Weights of a small transformer language model: MLP 512 squared ReLU, vocabulary 8192.
Each number is 128 + 32 x the weight over its row's rms, rounded and kept within 0 to 255. Layers, rows and columns count from 0. The size above them is the row's rms in percent of the matrix's.

# layer 5 MLP up, 512x128, rms 0.128, rows 170-182, columns 0-127
size [ 96  99  94  92 103 102  96 101 108 106  91 115  96]
[[140 122 128  81  88 150  96  88 119 133  97 116 166 139  61 123 145 108 146 170 136  87  81 142 127 192 172 130 108 106  96 138 152  87 129 141  93 178  96 143  92 142 150 157 152 119 205 121 157 139 137 161 121 123 174 138 157 115  86 116 150  75 147  87 126 149 178  76  85 131 110  66 172 155 164 157 133 100 154 124 145 120 167  99 143  79 159 115 161 145  81 115 122 114 135 115  81 190 106 104  84 192  77 180 178 121 127 181 128  94 106  77 137 129 116 113  93  80  59 140 164 101 142 152 160 160  89 150]
 [103 155  91 125  91  82 143  73  90 148 148 182 120  88 110 154 101 164 161 124 102 171 140 129 107 187 145  90  35 149 126 138 103  86 102  99 165 103 104 134 117 152 107 147 135 113 135 160 187 141 114 125 132 118 130 119 171 124 107 163 102  57  65 120 150 117 172 135 113 133 164 170 118  63 100  94 130  71  97 181 128 166 159 131 140 144 120 190  89  89 114 121 149 185 104 147  95 151 149 123 209 123 155 108 199 128 138 176 112 141  91 122 141 135  94 146 121 111  87 141  70 102 130 178  93 130 126  85]
 [154 113 112 111 159 138 116 168 137 115 111 134 122 113 132  58 116 115 166 128 106 137 164 110  86 189 116 155 138 160 153 146  77 128  75  77 128 134 118 157 154 101 157  58 161 139  96 152  69 115 116 122 210 128 123 100  94 101 178 131 149 123  81  95 153 126  49  79  90  62 152 123  78 186 135 135 116  95 125 152 172 130 166 106  98 179 164  79  99 145 119 170 134  89 140 100 154  40 135 157 141 109 135 149 107 119 130 146 140  80  84 157 122 140 140 123 104 190 147 198 131 164 150 118 132 106 137 166]
 [130 178 127 115 124 139 167 101 131 178 119 143 158  66 127 123 149  82 142 186 117 146 126 148  94 182 123  67 106 137  95  53 169 136  95 107 102 112  77 161 176 144 204 156 152 154 119  96 147 172 113 181  96 134 112 108 115 166 125 120  81  89 170 103  84 103 177 131 133 168 127 122 122 178 131 134 192  88 146 118 136 119  94 149 129 128 102 150 195  88 105 169 170 141 137 158 165 154 135  93  60 152 142 196 120 124 136  83 136 128 153 127 160 130 198 118 151 128 125 121 137 176 193 179 138 149 113 121]
 [117 153 136 103 141 111 153 117  77 155 119 127 108 114 139 129 113 138 183 145 124 121 142 145 125 207  88 117 115 106 160 125  89 167  75 161 121 173  89  97  94 104 166  47 129 170  68 123 157 162 169 120  99 131  90 150 139 103 178 120 120  84  99 139 118 157  76  86 197 139 127 121 109 160 158 126 174 109 125 117 145  88 177  69 110 121 122 150 119  99 130 199 214 138 115  80 117 129 102 110 168 147 163  83 116  64 115 103 126  54 150 177  94 140 160 161 163 153  91  95 130 143 117  89 151 148 164 137]
 [123 114 115 112  92  61  88 161 152 185 137 141 122  71 169 121 110 110 120  97  57 179 129 129 192 133 145 111 181 160 105  94 138 132  89 128  86 139 141  85 129  87 125 165 108 176  92 136 138 126 134 103 116 116  53 123 153  77 219 103 162 129  87  97 156 130  81 131 160 170 134  94 142 148  81  72 134 121 178 196 106 118 107 103 105  99 120 145 125 138 126 118 143 118 103 117 151 114 155 160  99 143 106 138  90 177  78 134 157  65 157 125 161  87  88 154 150 161 184 147 165 100 103 114 185 115 142 140]
 [129 133 121  86 186 101 116 174 122 128  50 190 176 160 125  94 113 122 142 173 123 117 108 129 138 109  88 150 101 170 150 105 130 120 115 126 128 120 101 155  49 208 115 170 128 131  56 128  95 131 166  72 116 126 149 141 162  98 110 134 150 138 153 133 137 100  88 177 118  73 140 118 115 125  83 123 124  77 152 135 184 133 108  70  90  66 151 142  91 109  87 119 191 150 141 144 135 143 192 111  86  84  72 152  94 134  65 149 132 133 149  99 121 151 132 130 173 165 134 118 159  86 122  86 131 198 123 131]
 [108  74 108 149 103 128 108 169 127  94 107  92 154  92 152 106 153 154 125 109 113 133 139 167 105  95 105 156 197 118 185 132 130 110  89 110 143 167 121 118 170 154 153 164 123 156  64 139 135 177 149 152 112  97 168  87 152  97 133 117 124 133 119 186 166 124 124 176 121 147 138 116  61 137 123  97 167 138 118 101 147  94 112  70 179  85 133 129  80 137  41 129 125 122  91 190  66 155 115 138 135 117  75 220 148  88  73 153 122 160  67 122 123 187 156 158 122 161 102 129 165 118 112 148 117 173 128 173]
 [ 75  72 136 159 122 127 147 144 131  88  99 156 158 181  83 149 136 124 154  95 176 108 137 144 104 113 149 115  99 165 141 112 169 121 118  74 124 115 165 128 137 169 110 172 145  78 107 113 178 166 131  85 150  60 167 171 142  74 155 103 146 166 133 148 132 113  51 101 105 123  32 106 132 143 169 136 199 131 132 125 141 115 101 179  80 134  83  76 153 106 154 147 116 170 148 128 108  97  79 149  89  48 128 115 163 127 102 101  84 105  99  93 112 127 123 135 112 150 155  80 138 165 170  86  97 133 111 164]
 [ 93 173 122  97 116 174 116 116 110 108 138 177 171 127 156  98 148  99 145 142  87  94 109 133 128 155 108 108 120 152 142 156 143 140 124 122 135 187 135 117 133 153 114 107 152 127 170  60 189  48 120 122 113 120 119 125 159 124 117 104 150  81 113 171 150 171 102  84 107 111 176  69 112  70 124 144 134 119 103 134 178 187 140 115 142  94 116 119 130  50  79 187 131 141 101 120 158 125 118 180 165 127 132 144 152 171  85  75 217 108 167 106  57 126 142 114 129 151  73  98  95 156 143  89 187 142  78 104]
 [152  99 152 153 120 121 121  74 132  88 168 214 144 125 145  62 159 113 179 137  69 142 148  92 161 138 163 176 120 119 183 168 119  95 121  52 122 137 116 140 133 134 145 120  83 153 128 123 112 116  88 107 134 118 121 123 114 169 107  95  81 112 143 114 166 120  49 129  89 147 133 114 203 104 146  83 192 147 148 162 118 142 118 160 104 104 137 103 123 185 145  98 127 105  94 162 194 127  93 138 150 115 115 120 102  79 115 144  83  82 182 172 146 112 180 106  55 114 158 121 118  74 171 128  80 122 134 126]
 [132  91  47 135 120  85 178 141 154  22 108 153 129 116 131 111  93 104 122 174 143 107 127 100 120 139 156 164 115 112 154 160 146 137 116 139 169  97  61 143 123 150 135 124 127 162  67 148 167 122  90 156 137  70  87 105 110 150 112  82 131 183 139 154  90 171  74 112 112  96 141 106  83 180 146 185 151 127 158 177 116 131 117 135 115  55 120 141 102  98 187 166 127  95 107 108 105 145 114 167 143  78 164 130 153 106 158 102 161 149 170 128  89 108 111  79 171 132 108 127 160 141  95 126 102 131 166  48]
 [142 173 132 135 173 101 128 165  70 116 143 135 178 160 124 110 133 107 112 158 177 150  89 164 156 185 189 192 122 129 160 144 130 135  84 142 119 150 145 183 187 189 173 154 125 138 112 100 138 175  78 167 124 135 166 151 112 181 145  89 145 141 120 144 129 176 119 154  95 109  74 138 121 196 138  92 140 159 102  74 146 165  94 152 159 127 153 102 125  82 121 130 153 133 145 120  96  97 104 122 124  97 137 157 114 118  95 140 125 181 171 149 170 131  78 136 161 100  27 171 138 162 132 170  93 171  80 149]]
# layer 5 MLP down (transposed), 512x128, rms 0.117, rows 170-181, columns 0-127
size [ 95  96  92  97  94 103  99  92 105  95  90 104]
[[203 104  78 143 133 116 122 143 136 128 115 116 134  79  97  80  98 144 135 112 135 101 145 109  97 126 159 172 105  47  98 155  67  91 168 127  86 117 114 153 146 139 148 147 153  80 120 158 169  54 106 211 124 175 102 174 143 159 108 169 117 106 120  69 131  91 128  97 101 137 182 168 110 122 134 122 143 150  96 129 128 127 143 179 140  88 172 147 160  53 120 160 127 111 112 202  94 111  94 138 120 124 113 115 166 156 168  72 107 118  93 138 138 168 137 134 137  89 142 167 128  82 137  81 137 155 147 204]
 [105 173 100 155  74 166 122  65  98  80  50 132 168 105 150  85  77  92 134 143 121 130 107 164 199 100 119 184 102 142  98 155 126 124  97 140 149 131 175  73 135  68 105 128 108  82 159 140 127 131 113 123 150  79 108 110  90 145 101 110 111  58  74 142 143 109 117 135 114 191 133 142 109 117  94  52 121 107 154 136 143 100 153 149 125 145 123  80 107 138 150 159 145 122  88 144  89 166 106 148 171 184 128  90 170 129 148  92 116  82 105 152 176 123 114  97 118 106 143 128 104  91  68 145 108 211 149 109]
 [125 202 117 149 163 145 105 113 141 105 105 127 137 137 109 130  97 131 112 165 138 117 158 109 138  89 132 135 127 121 117 106 120  91 108 139  76  94 119 163 162 129  67 192 135 123  84 155 179 167 154 123  80  70 124 192 166 154  97 138 142  72  97 145 125 103 145 196 147 220 126 154 161  62 112  84 146 185 123  99 174 123 151 178 146  89 129 165 103 105 139  83 162 113 130 116  84 175 123 160  96 114 107 125 142 101 113  97  88 204 194  93 129 105 124 182 105  91 136 104 108 127 122 116 147 180 113  92]
 [ 74 106 165 152 117 110 129 197 176  83 105 149 150 139 164  58 183  83 113 128  84 150  86 125 107 114 106  72 133  87 172 152  98  81 154 133 129 117  63 178 150 158 139 118 104 116 122 126 136  69 133 117 160 183 100 177 164 148 161 158  87 107 153  91 127 139 164 129 117 136 141 148 179  78 148 155 107 154 156 124 164 158  79 181 129 161  77 117 146  87 119  98 134 109 164  63 164 112 120  59 125  68 135 122 135 152 165 160 117 161  91  93 122 151 158 140 170 162 123 148 125  64 109 142 126 163 148 124]
 [136 150 149 192  43 171 100  97 114 127 140 124 139 170 166 123  93 192 162 169 115  88 135 116 159 144 144 129 150 118  92 124 115 126  55 111 144 114 159 143 103 124 161 150 141 102 166  80 129 114 160 106 103 135 131 120 104 118 201 139 113 123  97 148 192 178  88 161 204 128 179 136 120 114 109 103 120 196 112 124 105  74 128 155 131 143 112 136 148 108 147 152 175 162 154 156 168 175 121 129 171 114 129 142 163 119 118 104 105  33 181 148 176  88 117 159 129 140 103  81 107 147  97  54 160 136 138  97]
 [152 100 105 140  92 117 170 141 117  91  74  76 140 113 100 105  98  89 140 102 117  88  92 125 135 193 185 129  96 158 120  90 192 139 150  57 148 148 166  90 108  99 159 140 121 169 126 113 151 108 137  67 108  99 113 165 181 144 131 158 161 164  77 139 177 103  81 122 168 160 109  78 148 129 104 162 206 130 166 144 158  93 130 171 142 114 197 168 109 134 136 185 111  79 142  71 125 125 118  96 151 125 168 146 123 175 157 146 115 155 150 127 100 132 187 115  92 157 172 142  89 117 135 119 109 117 186 161]
 [124 146 119 137 100 129 148 116 210 186  77 148 155 110 140 206 181 154 170 173  99 174 124 136 150 119 161  80 162  99 143 127  75 131 133 137 166 173 140 123  54 114 107 109 115  97 105 194 116 144 132 150 144 128 168  81 111 149  98 136 137  94 117 134  83 147 197 132 103 153 108 109 105 164 100 137 139 138 141 121 102 155  72 124 114  85 142 171 137 105  71 108 149 114 139 137 170 105 150 159 134  83 131  99 142 148 129 128 126 157 132  89  91 132  32  99  93  72 139 141 118  98  83  72 160  63  81 133]
 [190  87 154 172  55 145 172 152 100 173 144 113 114  69 132 103 149 151 151  75 185 107  49 111 129 136 169 119 108  84 177 102 110 197 157 129 132 155 133 204 112 143  99  97 113 137 115 163  89 138 161 165 108 103 148 108 133 173 169 139 188 126 148 155 107 139 170 100 122 138 116 114  94 163 124 143 100 164  84 104 131 138  97 162 126 133 106 160 167 130  87 100 136 109 139  79 140 117 134 173 107  76 168 163 141  78 147 105 145 155 131 105 116 115 118 103 157 162  61 152  86 119  83 124  75 158  77 160]
 [129 108 145 129  89 125 156 151 139 129 148 137 142 123 103 110  94 114 168 137  90  79 129 126 130 118 142 120 169 142 121 146 135 144 158  78 121  97 135 187 116 103  28 148 135 181  62  98 167 188 113 171 143  90  91 127 115 142 144  74 119  92 135 113 169 112  71  98  91 115 126 124 158 159  99  97  86 138 104 119 143  71  94 119 125 116 139 130 145  70 146 174  93 181  99 147 105  64 159 158  65 123  64 196 155  99  91 101 136 131 101 110  90 144 104 200  87 124 119 148  90 142 117  93  76 144 149 183]
 [ 58  84 109 141 118 107 132 134 110 167 166 104 158  92 104 127  84 132  51 102 158 127 109  79 120 152  44 112 106 172 222 135 111 103  76  95 113 128 109 163 158 147  86 162 129 104  97 115 128 117 160 110 121  87 137 110 145 153 119 148 153 137  70 143 105 175 149 137 115 116 158 128 115  96 114 114  86 143  95  99 101 145  86 148 177 141 127 104  97 166 171  54 150 114 105 124 120 121 154 155 107 106 182 146 118 138 113 178 140 107 135 105 108 116 166 109  71 141 170 138 145  81 140 195  98 175 109  40]
 [124 108 164 154 167 140 163 107 154 110 102 131 133  71 133 136 107 138 148 140 128 114 117 127 144 108 103 115  46 112 130 110 114 190 112 178 119 132 155 107 169  99 156 149 108  94  97 118 124 114 199  71  92  61 127 154 148 160 131 150 134 136  88  88 129 114 126  85 142  91 166 131 122  99 133 116  35 168  99  98 162  85 149 141 143 212 135 106  48 106  71 104 117  96 138 133 100  81  92 167 110 118 135 108  99 126  83 122 141 132 164 128 185 111  99 154 107 152 145  53  85 134 142 143  58 179  95 133]
 [138 122 129 166 113  64 121 108 149 144  80 157 146 109  71 130 163 107 120 100 103 116 103 146 144 106 161 135 159 137 176 122 141 106 142 106 160 141  58 139  84 158 142 151 183 129 148 116 125  89 158 166 169 176 101 100  94 201 122 135 104 150 134 133  94 184 188 113  78 148 140 177 160 137 127  99 114 125 148 166 184 148 117 142 164 132 162  74 173 140 204 154 158 182 120  80 133 128 136 125  88  47 147 150  72  71 116 123 181 159 157 151 105 139 150 120 206 165 133 134 115  95 148 143 126 146 177 135]]